Weights of a small transformer language model: no biases in attention or MLP.
Each number is 128 + 24 x the weight over its row's rms, rounded and kept within 0 to 255. Layers, rows and columns count from 0. The size above them is the row's rms in percent of the matrix's.

# layer 5 MLP up, 256x64, rms 0.278, rows 51-103, columns 0-63
size [113 100 114 122 103 104 105  96 102 102 111 115  94 103 100 110  88 111 110  97  99  94  96 106  99 111  96 100 113 111 105  51 106  92  91 111  95  98  89  93  88  74  95 100 117  80  92 110 102 111  86  91  93]
[[104  85 107 105 123 118  88 144 129 107 128 110 164  77 164 120 112 169  77 111 138 107 129 102 124 144 120 149 169  92 134  92 150 102  99 130 151 156 146 169 162 157 168 120 146 127 150 133 133 119 142 128 150 154 123 130 127 150 155 118 153 147 153 119]
 [114 136 144 128 152 119 155 160 136 130 106 138  92 109 120  93 177 150  74 163 124  85 166 173 118 131 153 171  92 125 112 131  64 108 113 113 130 102 146 136 119 141 143 107 118 124  98 133 125 112 147 130 148  88 128 102 146 123 160 133 135 133 161 121]
 [124 140 124 125 130  86  95  91 187 125 113 132 158 128  99 141 138 128 147 135 132  98 151 129 143 110  95 116 117 120 137  88  96 127 147  96 125 131 100 100 138 195 164 127 138 124 107 187 137 141 151 112 146 104 105 147 149 171 114 103 158 144 113 128]
 [109 112 143 101 154 134 134 116 149 128 119 117 114 179 131 114 116 186 138 145 149 156 113  65  87 152 106 118 119 138 145 107 151 134 139  83 117  70 164 129 130 117 125 131 188  93 145 156 132 133 112 158 142 158 137 131 101 119 152 130 133 142 137 140]
 [119  81 135 156 112 125 109 170 154 121 144 143 139  92 111 161 108 100 163 110 167 143 102 118 102 128 153 149  95 115 148 153  88 113 168 114 128 156 151 131 137 168 136 124 106 149 169  91  95 151  98 108 120 166 148 127 131 140 145 102 139 130 158 146]
 [135 144 146 182 132  96 106 150 177 142 125 164 117 167 101 116 118 146 140 121 136 115 116 136 115 105 152  65 142 115 152 133  94 110  95 117 118 142 140 129 124 143 150 154 131 133  80 116 128 126 124 167 131 129 113 104 128 107 138 137 119 193  98 177]
 [124  93  93 172 111 125 141 165 105  97 102 102 123  94 133 138 135  84 128 126 154  96 155  93 128 162 134 154 166 102 153 134 136 164 104 184 152 160 119 130 104 109 100 125 121 155 127 129 138 159  97 157 120 130 118 159 129 169 129 125 123  99 115 121]
 [134 137 140 152 114 157 145 171 106 120 149  89 156 123 113 144  96 132 146 153 141 128 128 113 148 161 157 132 116 153  98 117 124 119 153 132  98 126 161 165 156 161 121 109  91 122 144  96 173  67 129 140 141 119 158 107 149 119 149 162 166 161 145  96]
 [124 112 117 132 116  97 122 132 184  60 187 135 142 106  80 142 142 154 130  91 117 146 114 169 109 139 167 119 141 122  94 144 115 161 148 131 149 115  83 136 162 103 125 123 131 102 135 123 135 112  89 133 125 134 120 121 126 122 140 104 156 165 127 104]
 [108 116 113 141  81 116 129 142  97 118  95 101 123 136 121 135 107 177 124 131 137  66 119 110 111 148 166  84  91 188 120 120 120 153 133 116 118 148 134 115 149 126 132 117 110 177 103 116 150  80 122 157 125 144 121 126 155 168 151 116 137 110  95 132]
 [109 106 151 128 154 146 150 133 112 143 121 101 136 122 140 116 141 132 123  91 110  75 141 137 125  90 147  93 114 120 122 109 148  90 153 184 164 108  97  90 119 138 111 121  82 137 120 159 128 108  93 153 148  94 136 121  96 113  98 181 134 140 118  96]
 [154  99 129 167 134 156 157 110 138 134 128 114 172 139 103 108 135  98  79  99 110 134 139  76 166 105 132 155 111 131  93 145 153 123 139  99 141 150 170 101 154 128  74 132 137 114 183 131 135 109 132 111 114 100 154 127 151 125 132 140 117 152  96 120]
 [123 126 129 115 137 120 122  89 109  92  83 142 168 116 109 139 205 174 108 108  68  99 151 120 112 116 152 107 120 117 132  93 117 160 158 123 118 138 113 142 105 125 158 132 122 127 148 176 147 123 100 113 159 124 130 103 161 150 145 132 146 133 142 122]
 [151 101 143 152 148 111 124 161 108 148 145 163 171 132  96 122 111 151 124 105 150 140 120 134  98 144 146 127 132 172 160  62 148 120 138  96 125 136 114 160 167 124 125 148 109  96 145 141 101 146 106 153 144 120  74 129 117  94 100 105 141 103 130  91]
 [141 136 133 133 161 160 137 104 133 149  95 132 116 158 126 135 118 105 127  87 158 134 144  92 134 146 150 126 172 122  94 117 132 120 138 164 165 155 156  91 102 158 136  76 106 145 125 141 138 133 122 155  80  79 155 148 101 109 167 135 102 121 140  95]
 [144 174 112 173 129 102 126 131  79 159 111 140 159 109 129  97 125 155 164 146 136 110 126 139 134 152 121 137 114 140 176 113 132  97 138  98 134 139  98 124 190  84 130 144  90 166 107 139 129  77 121 120 115 100 114 125 111 128 115 109 145  95 114 131]
 [100 130 128 147 160 130 113 134 146 111 110 170 100 136 121 141  82 156 141 112 114 119 104 118 118  88 146 122 142  92 203 131 117 167 144 137 131 148 113 134 143  90 153 115 126 103 105 137 166  98 119 123 111 137 135 157 164 125 110  75 124  87 142  99]
 [133 134 156 139 143 150  83 134 151 112 169  97 157 122  93 141 110 129 121 141 104 138  87 111 160  97 178 131 142 162 116 139 140 117 123 117 130 145 113  90 153 120 130 163 159 159 117 136  97 108 171 106  85 161 100 103 163 124 149 110  97 137 132 105]
 [107 141 110 141 101  82 132 147 164 139 139 160 125 127 141 115 124 134 144  86 103 133 115 118 159 164 176 139 147 106 127 136 169 118 114 112  98 169 167 128 168 126 114 153 136 104 121 157 106 128 127 108 165 116 159 106  87 118 103  94 132 147  86 162]
 [167 138 116 164 122 129 140 126 115 166 136  85 113 151 112 147 113  77 103 116 148 145 127 108 145 168 161 152 133 170  82 135 142 142 138 101 115 137 105 132 127 122 116 179 138 125  72 148 115  90 158 118 100 102  77 130 149 130 115 123 129 128 110 151]
 [122 101 122 104 148 137 174 129 156 149 177  99 124 141 146 129 150  89 143 124 146 131 100 159 129 153 102 135  78 100 136 101 133 104 118 143 131  79  97 112 111 144 165 150 163 129 128 188 149 148 159 118 134 102 114 159 135 136 167 108 119 149 125 127]
 [111 159 113 161 119 106 104 114 150 111 133 135 136 119 100 195 111  74 123 167 110 134 107 111 103 117 114 117 114 160 139 122 135  88  88 120 134 145 103 103 120 111 110  95 145 110 137 126  48 148 108  97 135 110 144 142 146 128 131 120 156 100 126 132]
 [119 194 134 147 108 143 134 115 110 165 142 171 150 105 158 148  91 132 126 126 142 133 160  96 139 192 134 114 156  97 106 101 140 140  96 124 123 110 178 111 121 110 110 148 131 129 143 102 120 105  81 115 170 110 133 163 118 147 104 120 115 133 141 134]
 [114 120 106 115 143 132 154 132 133 112 123 136 114 104  87 163 166 130 120 149 154 115 178  96 145 158 152 113 118 131 162 148 155 144 134 170 120 130 131 151 157 129  91 133 103 118 102 133 151  72 186 109 160 148 129 169 120 130 149 168 141 147 129 157]
 [160 128 170 116 110 137 168 145 113 172 142 117  83 149 121 145 161 164 126 117 133 132 171 106 102 127 144 130 102 144 114 117 139 106 141 139 147 132 163 167  96 164 110 149 125 146 148 131 115  76 161 108 151  85 136  92 120 122 153 118 119 146 165 102]
 [148 153 122 129 109 128 155 122 106 125 110 159 153 165 127 115  95 112 132 133 103 143 163  95  81 112 168 105 147 119 102 151 129 150 116 144 136 156 131 109  68  96 110 149 115 121 125 182 129 123 124 120 106 147 127  92 163  97 109 130 121 185 154 149]
 [ 97 176 123 156 109 162 122 124  91 134 155 142 156 105 134  95 150  86 131 126 145 111 136 135 150 121 109 160 160 146 132 126  87 149  60 119 147 131  83 154 138 104 154 124 157 124 121 110 113 132  98 115 124 150 110 116 194 139 137 124 118 150 143 137]
 [ 96 123 100 153 100 130 152  92  86 151  96 132 119 120 138 133 116  91  92  99 125 136 132 133 179  98 137 140 160 120  99  95 103  84  66 137  99  89 129 107 140 130 148 135 116 119 157 102 116 101 103 131 122 119 164  93 159 129 136 120 104 123 119 127]
 [140  99 143 121 140 108 148  83 133 122  74 113 136  78 126 139  93 104  97 158 138 121 131 134 114 123 153 111 123 115 140  92 131 102 132 116 137 120 139 125 173 176  72 142 100 116  87  96 147 169 112 111 119 116 114  92 132 107 137 102 130 134 127 175]
 [142 130 102 114  93 100  97 121 144 134 143 160 135 130 123 161 118 117 128 163 162 101 160  97 137 116 113  88 110  83 135 131 106 156 179 140 134 124 122 103 149 158 139 109 133  84 111 119  73 137 141 123  85 107 167  84 149 107 162 124 123 131 115 138]
 [109 115 114  99 106 123 137 133 100 108 138 129  78  80 117 167 132 154 136 115 110 143 159 117 143 166 142 154 114 139 132 127 112  85 101 156 100  82 143 120 126 116 100 121 113 145 160 180 134  73 107 129 127 125 174 135 130 148 151 143 124 146 103 167]
 [180 114 149 164 154 168 101 132 120 142 151 108 104 130 125 108 114 148 140 139  80 144  94 137 130  92  98  75 109 103 124  77 136 152 109 141 130 116 114 169 135 140  99 133 152 124 125  76 133 125 156  94 126 122 108 125  96 117 147 129 112 162 115 154]
 [ 93 128 128 125 114 136 109  56 153 138 143 127 148 110 142 149 124 139 162  65 166  82 146 119 100 107  85 148 131 107 110 109 171 138 161 108 110 139 171 150 115 115 133 133 124 113  97 171 135 124 137 133 129 121 159 143 114 114 118 150 110 147 161 125]
 [143 151 169 155 158 135 124 158 123 124 119 148 157 149 129 162 147 122 151 195 120  84 132 111 115 126 127 194 115 148 111 105 119 133 111 166 124 115  93 122 143 127 145 137 107 107 117  87 149 113 109 150 103 117 148 121 162 146 117 135 126  71 161 122]
 [107 118 183 134 123 105 105 132 154 133 148 122 128 109 130  63 137 147 141 128 107 129 117 147 123 191 148 113 136 142 106 138 102 140 112 129 150 116 104  60 128 137 155  85 148 130 130 143 133 136 116 164 133 105 119 125 113 117 103  90  83  82 141 148]
 [150 133 153 143 152 134 116 124 159 126 176 164 159 171 138 134 119 121  85 159 158 143 113 101 136 113 138 141 122 107 160 130 121  93 120 138  95 147 102 136 143 110 148 176 121 138  88 143 146 145  85 132 120 154 155 132  89 108  89 171 101 106 107 149]
 [116 146 140 114 140 117 149 119 104 132  68 131  97 155 164 156 124 125 174  96 196 148 143 107 112 152 105 142 150 128 119 118  98 100 146 113 115 121 141 134 162 152 105  74  86 133 126 142 109 147 140 110 110 151 109 112 145 167 142 121 137 154 122 100]
 [ 97 136 111 130 127 145 107 156 152 172 103 146 113 187 156 130 145 138 105 114 129 103 121 118 154 107 145  85 140 153 154 129 113 164 124  78 143 125 124 128 164  98 143 155 173 146 114 153 111 146 130 176 106 149 111 131  83 139 160 127 144 162 121 131]
 [129 155 158 116 144 122 151 103 115 125  97  90 142 162 128 116 123 113 128 121 105 141 165 142 137 109 143  78 104 126  83 164 179 128 118 147 128 122 151 135 117 171 108 134 130 153 178 127 111 105 129 126 120 114 154  70 114  81 154 104 165 114 116 114]
 [150 113 126 114 144 105 153 157  84 138 123 121 165 101 138 120 110 150 110 114 158 120 120 116 112 102 151 120 126 125 163 160 111 120  90 127 122 132 138 147 121 163 144 104 132 121 161 138  83 138  91 147 150 207 130  82 121 103 109 134 116  90 101 164]
 [149 136 191 151 174  98 108 142 131 140 161 123 130 145 103 125 126 116 115 111 160 175 160 125 137 166 135 118 115 174 123 143 142 162 169 119 120 140 147 113  89  95 134  95 130 117 122 140 116 134 178 112 101  80 144 146 120 121 143 124 115 129 145  86]
 [136 140 143  57 170 135  76 117 112 118 132 178 106  97 121 137 118 120 148  96 150 152 122 132 110 122 117 134 149 137 197 121 171 104  84 129 107 141 108 169 106 135 134 105 133 112 109 136 136 100 147 129 138 128 113 129 102 122 123 119  95  94 128 136]
 [119 111 160 145 123 171  98 135 141  89 154 132 123 111 167 118 137 157 109 117 135 110 104 125 138 156 136 137 100 131 152 119 114 117 113 137 108 160 152 168 133  95 165 137  88  87 188 107 160 153 158 133 128  95 130 118 116  79 165 130 134 140 115  95]
 [143 102 149 108 103  96 116 141 187 146 150 140 150 150  89 156 121 134  95 186 139 158 105 143 100 152 171 140 109 144 119  68 117 139 122 110 151 145 125 132 136 127 126 151 119 152 127 164 138 122 136 104 132 137  89 139 131 120 104 165  89 156 152 121]
 [136 178 145  91  83 114 120 112 123  97  86  90 123 113 134 151 141 149 118  92 153 164 122 121  63 168 109 107 122 125 119 170  94 145  81 125 106 151 156 125 153 142 113 131 104 116 122 134 145 116 154 133 154 112 134 104 137 154 126 139 127 131  89 115]
 [161 126 165 160 122 107 175 143 152 138 155 168 130 105 124  79 155 155 122  95 115 132  91 128  87 109 107 119 139 125 128  86 124 124 172 112 130 180 156 136 103 136 106 107 149 137  98 127 168 142 110 115 136 155 151 130 155 141 148 141 152 132 107 161]
 [129  97 177 133  84 130  96  97 140 126 149 140 122 142 146 141 137 110  90 147  64 103  89 124 105 142  97 141 145 171 141 142 112 116 121 112  69 135 144  99 124 136 150 113 107 124 131 147 132 146 130 102 119 113 128 131  87 108 113 130 158 132  69 147]
 [105 133 127 163  84 120 143 123 116 124 158 109 133  58 145 129 152 117 110  94 161 183 171 163 120 127 105 134 119  88 123 121 150 161 140 157  95 139 132 114 138 131  88 122 125 145 109 148 115 105 129 128 106 121 149 137 114 160 169 126 126 108 152  84]
 [102 112 126 133  59 144 102 132 168 126 140 139  69  98 155 140 183 121 124 114 134 146 116 153 134 145 130 164 142  99 126 121  95 152 166 139 130 105  93 139  81 142 142 129 130 133 144 121 141 135 107 158 146  84 142 117  94 118 132 105 158 134 125 159]
 [137 142 152 136 168  99 134 148 153 117 186  98 138 129 129 123 100 126 110 123 157 127 176 123 105 107 174 146 149  86  88 181 141  91 122 142 145 142 125 119  91 110  99 145 156 162 125 127 158 110  87 130 139  96  96 110 130 126 138 102 124 126 134 132]
 [ 83 126  99 152 119 123 109  99 130 108  99  83 166 108 122 159 147 102 127 112 151 117  99 155 118 177 133 136 172 143 132 142 165 114  97 114 120  97 129  88 114 149 109 146  82 105 118  82 121 114 152 122 177 149 139 114 143 119 135 107 137  95 136 116]
 [ 85 162 148 120 102 169  98 137  90 113 120 146 121 124 162 150 101 154 109 121 145 111 123 159 160 153 126 139  75 133 112 119 154 157 106 139 119 107 132 172 154 121 118 139 156 163 129 132 120 156 102 139  97 161 106 166 126 135 138  97 113  86 110 164]
 [ 86 101 131 163 177 139 141  99 138 120 127 142 129 165 127 166 157 123 127 168 167  92 115 124 135 121  92 101 123 140  96 149  91 168 114 137 111 130 128 140 129 170 114 151 180 118 124 105 123 105 173 120 149 140 129 114 117 132 135 112  68 116 115 123]]
# layer 5 MLP down (transposed), 256x64, rms 0.279, rows 51-102, columns 0-63
size [108  99 111 115 115 107 102 103 107 123 108 104  99  99  96 112  92 121 101  99  98  97  95 104 111  94  91 103 110 126  92  46 116  99  84 110  86 102  91  89  90  82 105 108 108  90  93 106 101 109 114 101]
[[154 119 158 160 125 180 124 116  97 162 108 148  95 154 141 126 144  79 151 173 139 148 101 138 150 122 165 133 141 107 127  90 147 144 122 134 190 147 129 118 109 154 126 123 149  76 131 138 127 139 167 109 133 103 113 108 134 134 165 159 104 115 146 127]
 [123 158 128 133 138 122 113 116 121 174 126 115 149 133 112 143  90 110 149 115 127 166  78 102 126 171 126 109 153 106 149 132 182 154 184 182  95 132 166  82 111 124 130  95 145 137 124 115 142 114 101 124 123 154 137 155 131 112 117 129 138 122  86 136]
 [120 119 144 141 133 144 145 124 132 151 104 128 145 166 117 126 110 115 125 159 102 137 132 147 144 103 106 126 109 117  99 172  97 116 134  99 109 129 165 115 179 154 104 154 117 127 106 140 182  99 140 115 154 102 102  89 132 146  88 126 156 149  75  74]
 [ 99 109 152 131 134 160 102 115 130 135 139 142 116 143 110 117 132 213 134 138 140 123 125  90 110 149  94 125 153 133 138 166 117 159 118 133  99  75 114  97 150 136 186 138 140 128 120 141 119  96 141 130 133 137 109 146  87 147 134 146 118 181 104 154]
 [115 100 146 161 109 164 129 140 120 156 142 168 128 104 118 169 125  84 173 166 155 136 114 121 134 118 136 156 105 116 133 165 129  97 135 128 125 140 164 140 146 152 129 141  82 155 119  90 136 109 101 133  85 138 155 104 123 122 146 134 110 124 158  65]
 [109 175 104 122 127  97 127 153 167 124 105 155 129 168 127 129 116  99 138 108 123 117 103 144  95 118  76 103 125 166 138 195 138 116 102 163 132 103 154 172 120 153  97 148 142 133  82 128 140 109 134 145 107 118 147 123 121 129 129 128 161 165 112 142]
 [134 130 171 101 137  81 123 110 128 154 170 145 140 180 115 125 126 149 146 141 111 129 114 114  92  99 126 106 116 123 107 109 113  99 147  75 158 116 145 156 110 162 124 157 120 135 104 157  96 110 150 102 118 152  86 105 103  96 136 111 174 159 122 132]
 [106 134 158 119 160 110 159  97 149 178 109 126 108 141 132 111 142 182  87  73 130 113 101 149 117 123  76 110 115 123 100 133 162 153 121 113 124 128 100 120 130 137 119 152 144 129 140  93 130 161 156 127 135 131 121 152 106 159 141 137  77 106  85 126]
 [ 96  95 126 104 108 126 121 110 116  75 184 110 157 155 125 131 123 158 167 128 105 141 119 146  98 124 139  99 155 149  81 129 108 143 145 144 134 143 123 138 163 122  87  92 146  94 102 122 119 141  89  98 105 143 115  81 144 142 106 109 158 148 134 115]
 [ 92 137 114  93 115 126 137 116 167 167 159 142  88  98 136 136 121  74 105 110 117 137 129 149 141 140 154 149 150 125 170 167 154  80 144 141 138 116 162 116 128  79 106 143 124  76 155  94 114 121 121 119 144  96 155 152 114 126 160 128 133 137 138 136]
 [ 94 164 123 164 125 151 121 128 119 135 115 109 125 124 140 184 128 121 133 135 173 142 138 103 156 117 140 126 152 157 137 108 109 137  84 126 108 142 129 138 161 110 171 101 122 113 125  93 111 130 188  97  86 172 134  97 146 115 152  74 122 122 147 140]
 [ 98 152 125 136 134  81 109 137 109 115 135 156 102 130 131 130 121 168 168 121 138 130 111 194  77 160 171 100 132 182 167 116 133 111 106 121  90 107  97 138  93 122 144 150 112 113 137 135 119 152 120 136 119 123 112 125  97 133 138 135 149  89 146 154]
 [154 171 147 111 153 118 155 119  74 171  92 125 134 184 165 170 123 145 141 129 105 106 131 171 159 129 129 136 139 142 142 105 153 154 142 131 166 113 128 146 108 128 124 147 137  93 139 125 159 136 147 132 177  99 101 115 120 136 131 152 117 119 101  90]
 [155 104 154 142 155 163 129 120 129 171 141 145 125 123 132 123 120 167  89 155 142 126 151 118  96 138 126 131 152 169 130 105 139 101 140 140 137 124 103 152 144 113 113 137  95  97 133 112 112 155  93 150 164 137  79 111 140  72 125  78 141  76 150 110]
 [124 157 106 103 139 116 125 133 125 117 155 122 140  96 185 121 152 153 141 192 111  96 162 144 144 134 139 125  96 130 143 154 151 137 147  87 133 130  99 142 107 107 109 152 138  96 150 144 112 145 157 124 177 174 119 106  91 124  89 104 145 106 116 149]
 [ 92 121 152 102 144 162 152 129 149 131 149 153 107 154 106 152 115 112 129 136 121 143 149  94 145  98 115 135 131 109  94 158 136 145 107 173 162 119 136 120 101 211 137  95 167 119 118 126 131 128 139 132 126 141 116 136 178 134 162 147 118 178 129 104]
 [ 97 145 135 160 194 147 120 148 159 147  81 133 116 140 125 179  90 139 150 151 134 163 142 136 140 115 138 128 139  98 119 156 127 138 127 136 165 176 123 128 122 123 137 122 139  95 149 127 173 112 116 147 148 111 112 120 183 152  99 113 122 111 157  91]
 [ 88  90 136 130 153 186 126 111 160 158 134 142 118 134 107 138 125 112  91 141 129 131 117 126 115 133 148 132 178 174 120 151  98 138 115 144 114 126 107 110 154 142 141 133 146 150  99 138 155 106 140 130  97 187 138 123 101 171 160 174 109 163 107 129]
 [130 165 112 160 132 121 158 121 143 163 146 126 144 133 138  95 161 125 163 104 144 120 101 119 131 138 103  46 155 134 175 128 141 140 125 137 101 175 118 106 149 118  92 162 137 113 109 121  99 126 105 117 188 153 126 128 117 121 147 136 107 123 110 101]
 [ 80 109 129  95 119  96 140 140 114  92 132 134 138  99 110 132 107 182 102 119 118  73 123 146 124 114 123  83 124 117 161 143 121 127  96 134 117 128 141 106 144 147 152 105 141 153 172 104 151 140 103  95 147 127 196 138 116 131 147 172 142 130 143 110]
 [145 134 126 168 126 123 136 170 148 154  72 165 114 108 146 113  63  99 116 107 159 140 160 113 146 101 145 128 104 127 113 165 109 111 123 154 148 115 145 114 105 105 141  90 119 102 172 128 153 131 153 148 133  92 109 132 161 114  94 141 107 119 148 119]
 [ 99 110 148  94 150 133 118 118  97 206 139 131 137  82 151 145 140  99 133 132 131 148 117 127 112 158 117 127 140 160 168 145  99  97 114 153 138  95 141 182 126 116 127 166 166 143 124 103 104 125 141 134 105 144 159 102 127 131 149 162 155 104 132 150]
 [133 118 109 104 144 138 160 147  88  89 123  90 143 218  88 133 146 131 117 133 126 115 131 146 121 112 124 162 137 112 135 132 119 132 133  71  98 187 112 155 132 131 112 134 140 140 118 156 145 134 110 139 138 103  83 142 136 139 130 150 115  84 122 119]
 [130 117 143 149 131 110 128 137 114 130 144 132 134 128 152  96 104  88 134 125 106 147  65 164 128 119 111 126 126 105 109  99 112  71 108 134 128 113 113 111 102 157 150  93 118 116 136  63 112 128  75 123 120 118 134  66 125 119 108  90 136  98 146 112]
 [127 141  90 150 131 121 106  96 138 100 105 121 156 132 137 119  91  81 116 129 120 127  87 151 139 133 151 121 117 107 135 126  95 162 115 134  60 146 113  97 145  92 153 105 131 138 123 126 158 182  64 150 125 152 132 125 112 143  97 155 120 139 100 132]
 [ 93 128 115 121 118 138  96 113 113 105 162 116 118 116 134 116 140 177 117 155 138 134 158 139  85 153 147  93  99 163 155 153 134  94 158 133  88 120 140 167 163 112 128 108 155 155 122 166 131 116 151 163 164 150 135 158 120 142 129 169 110 132  81 128]
 [ 98  94 124  63 128 107 120 132  97 142 113 157 141 170  88 123 138 147 165 142 163 103 139 132 111 107 128 165 126 136 128 127 180 133 145  88 132 139 123 132  97 165 166 147 148 130 150 117 121 115 153 127 119 141 105 106 129 187 165 135 133 154 152 132]
 [129 147 138  88 139  89 103 172 147 112 139 120 137 149  93 150 127 176 177 126 158 111 166 136 128 134 148 123 131 158 139 155 147 138 165 106 134 146 159 118 156 111  82 137 128 143  94 151 155 103 161  85 103 151  89 137 123 129 140 122 150 159 134 146]
 [197 149 112 147 127 130 151 133 124 103 126  83 135 131 158  89 130 163 105 142  88  92 150 145  96 119 110 139 138 128 127 124  88 121 180 129 136 110 162 129 170 122 145 150 120  96 132 129  73 152 105 117 156 154 143  98 124 138 145 124 149 104 130 143]
 [ 97 113 112 132 125 111 116 136 147 138 148 100 150 136 162 188 102 148 118 126 129 104 165 107 156 126 120 111 140 164 133 150  82 164 162 170 151 124 126 134 140 141 152  71 142 126 114 123  92  81 151 139 128  97 107 131 116 133 112  82 151 124 150 154]
 [107 132  96 110 137 139 123 156 131 126 120 121 128 159  86  70 135  93 167 130 132 111 131 145 121 103 131 116 139 149 110  95 129 112 179 126 129 146 137  75 132  97  95 153 130 119 138 114 150 149 156  79 153  89  88 125 133  92 152  91 118 110 127 102]
 [132 112 139 189 151 128 122 101 156 141 115 150  94 124 114 125  93 145 142 109 103 154 135 139 128 110 144 140 123 126  93 136 145 132 110 128 110 148 142 124 133 142 160 115  95 115 184 112  93 118 123 133 120 133 123  78 190  74 141 131 124 108  68 142]
 [121 145 151 170 134 140 150  48 101 161 125 136 189 117 112 144 104 150 134  97 151 142  85 142 118 100 102 128 138 131 132 139 158 102 145 134 123 137 169 134  87 133 160 122 109 131 116 129 146  65 154 125 114 112 144 125 120 116 159 131 128 143 112 131]
 [127 148  91 107 100 117  91 102 163 119 157 136 125 129 142 105 126  93 144  41 112 134 114 141 121 135  82 127 145 144 144  91 120 148 127 113 107 168 143 132  98 143 130 126 162 106 139 122 145 123 115 138 150 145 133 152 130 182 137 174 120 151 114 158]
 [106 118 137 166 146 120  90 151 125 122 126 132 117  91 109 108 111 103 145 123 145  92 152 189 140 112 118  87 113 120 172 134 131 108  97 106 152 112 111 108 117 176 141  92  76 143 124 110 156 133  99  93 145 145 151 127 119 125 123 126 129  77 154 152]
 [137 142 107 146 148 112 151 137 126 152 171 129 166 153 136  93 149 112 114 130 157 163 103 112 112 105 123 128 137  97 128 124  95  91 104 115  96 124 111 131 167 110 127 136  86 160 108 136 142  94  84 160 122 153 167 143  89 108 119 103  69 109 112 135]
 [106 116 121 129 149 122 156  90 101 118 191 132 135 124 126 113 131 101 124 138  72 144 119 152 167 132 146 101 134  77  94 120 129 132 115 151 139 130 116 117  96  87 121 103 132 165 138 120 177 144 139 133 147 178 143 129 108 105 116 142 121 103  76 150]
 [ 81 128  98 139 100 135  86 151 139 143 108 118  88 128 121 138 158 131 124 133 157 161 149 127 117  98  75 134 100 144 159 135 141 158 140 139 140 129 118 126 144 144  95 140 102 102 107 155 126 173 169 146 133 152 151 148 125 103 166  62 145 130 113 138]
 [ 87 113 145 100 150 142 148 151 133 128 159 137 129 115 110 108 118 154 123 113 145  93 127 103 147 150 172 118  69 139 157 109 106 151 137 107 130 110 121 118 144  66 115 128 113 141  80 142 106 183 102 118 112 155 109 165  84 135 129 153 109 142 120 140]
 [124 142 130 152 150 134 158 128  83 137 125 159 129 109 132 145 140 157 152 127 148 134 146  92 112 121 128 129 154 152 158 131 168 151  81 139  68 100 161 151 116 128 128 126  70 151 125 141 128  96 122 148 194 108 128 118 115  83 144 147 113 114 106 133]
 [119 149 141 131 169 110 110 101 140 107 137 139 112 132 145 118 115 107  94 135  98 153  99 151 118 133 121  89  89  88 113 134 133 118 150 118 129 121 124 151 110 140 135 109 135  90 179  87  85 173 103 143 123 168 133 149 152 147  71 140 138  81 105 127]
 [160 113 120  92 135 131  98 130 127 125 103 148  96 125 176 126 139 130 168  58 142 123 186 134 131 136  77 120 102 152 126 101 136 119 125 127 106 120  90 161 111 109 118  90 150  94 174 134 137 137 111 127 152 100 139 119 142 106 117 133 115 125  89 117]
 [ 94 132  95 151 127 147 129  94 131 121 101 143 149 108 177  86 150  97 115 101 121 142  97 113 131  98 141 137 101  86 116 136  96 151 144 145 130 130 127 147 164  84 147 112  95 130 154 150 109 140 141 144 171 122 167 104 169 125 156 138 123  81 115 108]
 [152  90 147 121 131 114 164 155 166 136 155 147 184 141 100 114 105 131  66 151 154 143 141 172 124 153 118 171 148  83 119 122 147  91 130 125 154 105 131 120 141 137 120 126  89 132 131 121 154  96 140  81 129 135 123  97 118 137 116 148 110 143 158 122]
 [166 112 157 128 163 133 138 159  96 162 145 121  75 146  83 115 147  81 119 138 142  97 136 130 116 141 165 108 153 116 129  73 105 125 127 147 179 109 119 120 129 125 103  79 138 146 135  97 130 140 110 105 154 144 151 110  95 111 156 120 136 132 154 136]
 [133 156 144 160 136 114 208 147 139 144 149 105 117 156 112 148 152  98 106 119 126 138 152 126 127 139 121 160 142 132 149  86 131 128 114 124 163 161 168 118 122 152  91 139 135 154 117 109 153  84 154 103  99 114 128 121 158 125 186 140 101 113 103 130]
 [131  78 134 177 144 144 158 120  90 161 127 118 111 143 137 143 153 125 124 135 116 152  97 118 121 155 101 101 151 123  86 123 110 102 109 155 117 101 130  94 116 142 164 131 111 160 123 114 116  98 115  61 124 172 134 123 118 125 140 132 175 134  86 151]
 [151  91 134  98 169 122 132 128 113 149  93 142 146 183  89 153 116  92 122 115  77  83 151  74 136 136 127 140 148 184  96 145 101 114 122 124 136 148 134 129 133 136 125 142 110 124 148 141 151 139 103 159 126 113 116 123 113 132  81 131 156 122 105 155]
 [121 127 132 104 128 140  94 134 163 165 115 161 137 156 116 138 121  81 142 126 142 153 104 119 145 119 105 149 119  88 143 137 130 131 164 120 161 115 126 117  73 153 138 130 138 119 175 120 107 101 114 113 114 177  83 109 125 109 139 158 150 138 148 197]
 [126 127 105 161 127 166 123 106  93 172 100 107 124 131  85 117 154 128 140 139 158 115 113  93 162 135 112  85  89 136 181 121 114 117 109 130 118  77 163 149 131 170 139 112  91 139 113 146 117 121 163 118 150 150 131 135  74 109 113 138 138 121 113 129]
 [178 130 138  75 114 103 133 157 104 178 147 121 156 121 124 107 108 158  80 119 127  97 154 168 148 142 126 137 101 114  62 121  88 135 141 139 145 110 179 122 154 136 112 127 143 124 126 124 127 146 149 139  90 137 133 140 134 140 121 142 110 118 174 134]
 [169 105 154 187 144 128 165 119 142 166 139 115 158  84 119 140 104 101 126 157 143 162 136 134 174  99 153 133 113 103 107 131 146 163 158 131 139 113 131 125  76 132 113 144 131 122 148 108 120 114 147 101 139 122 144  91 107 141 159 137 124 185 111 140]]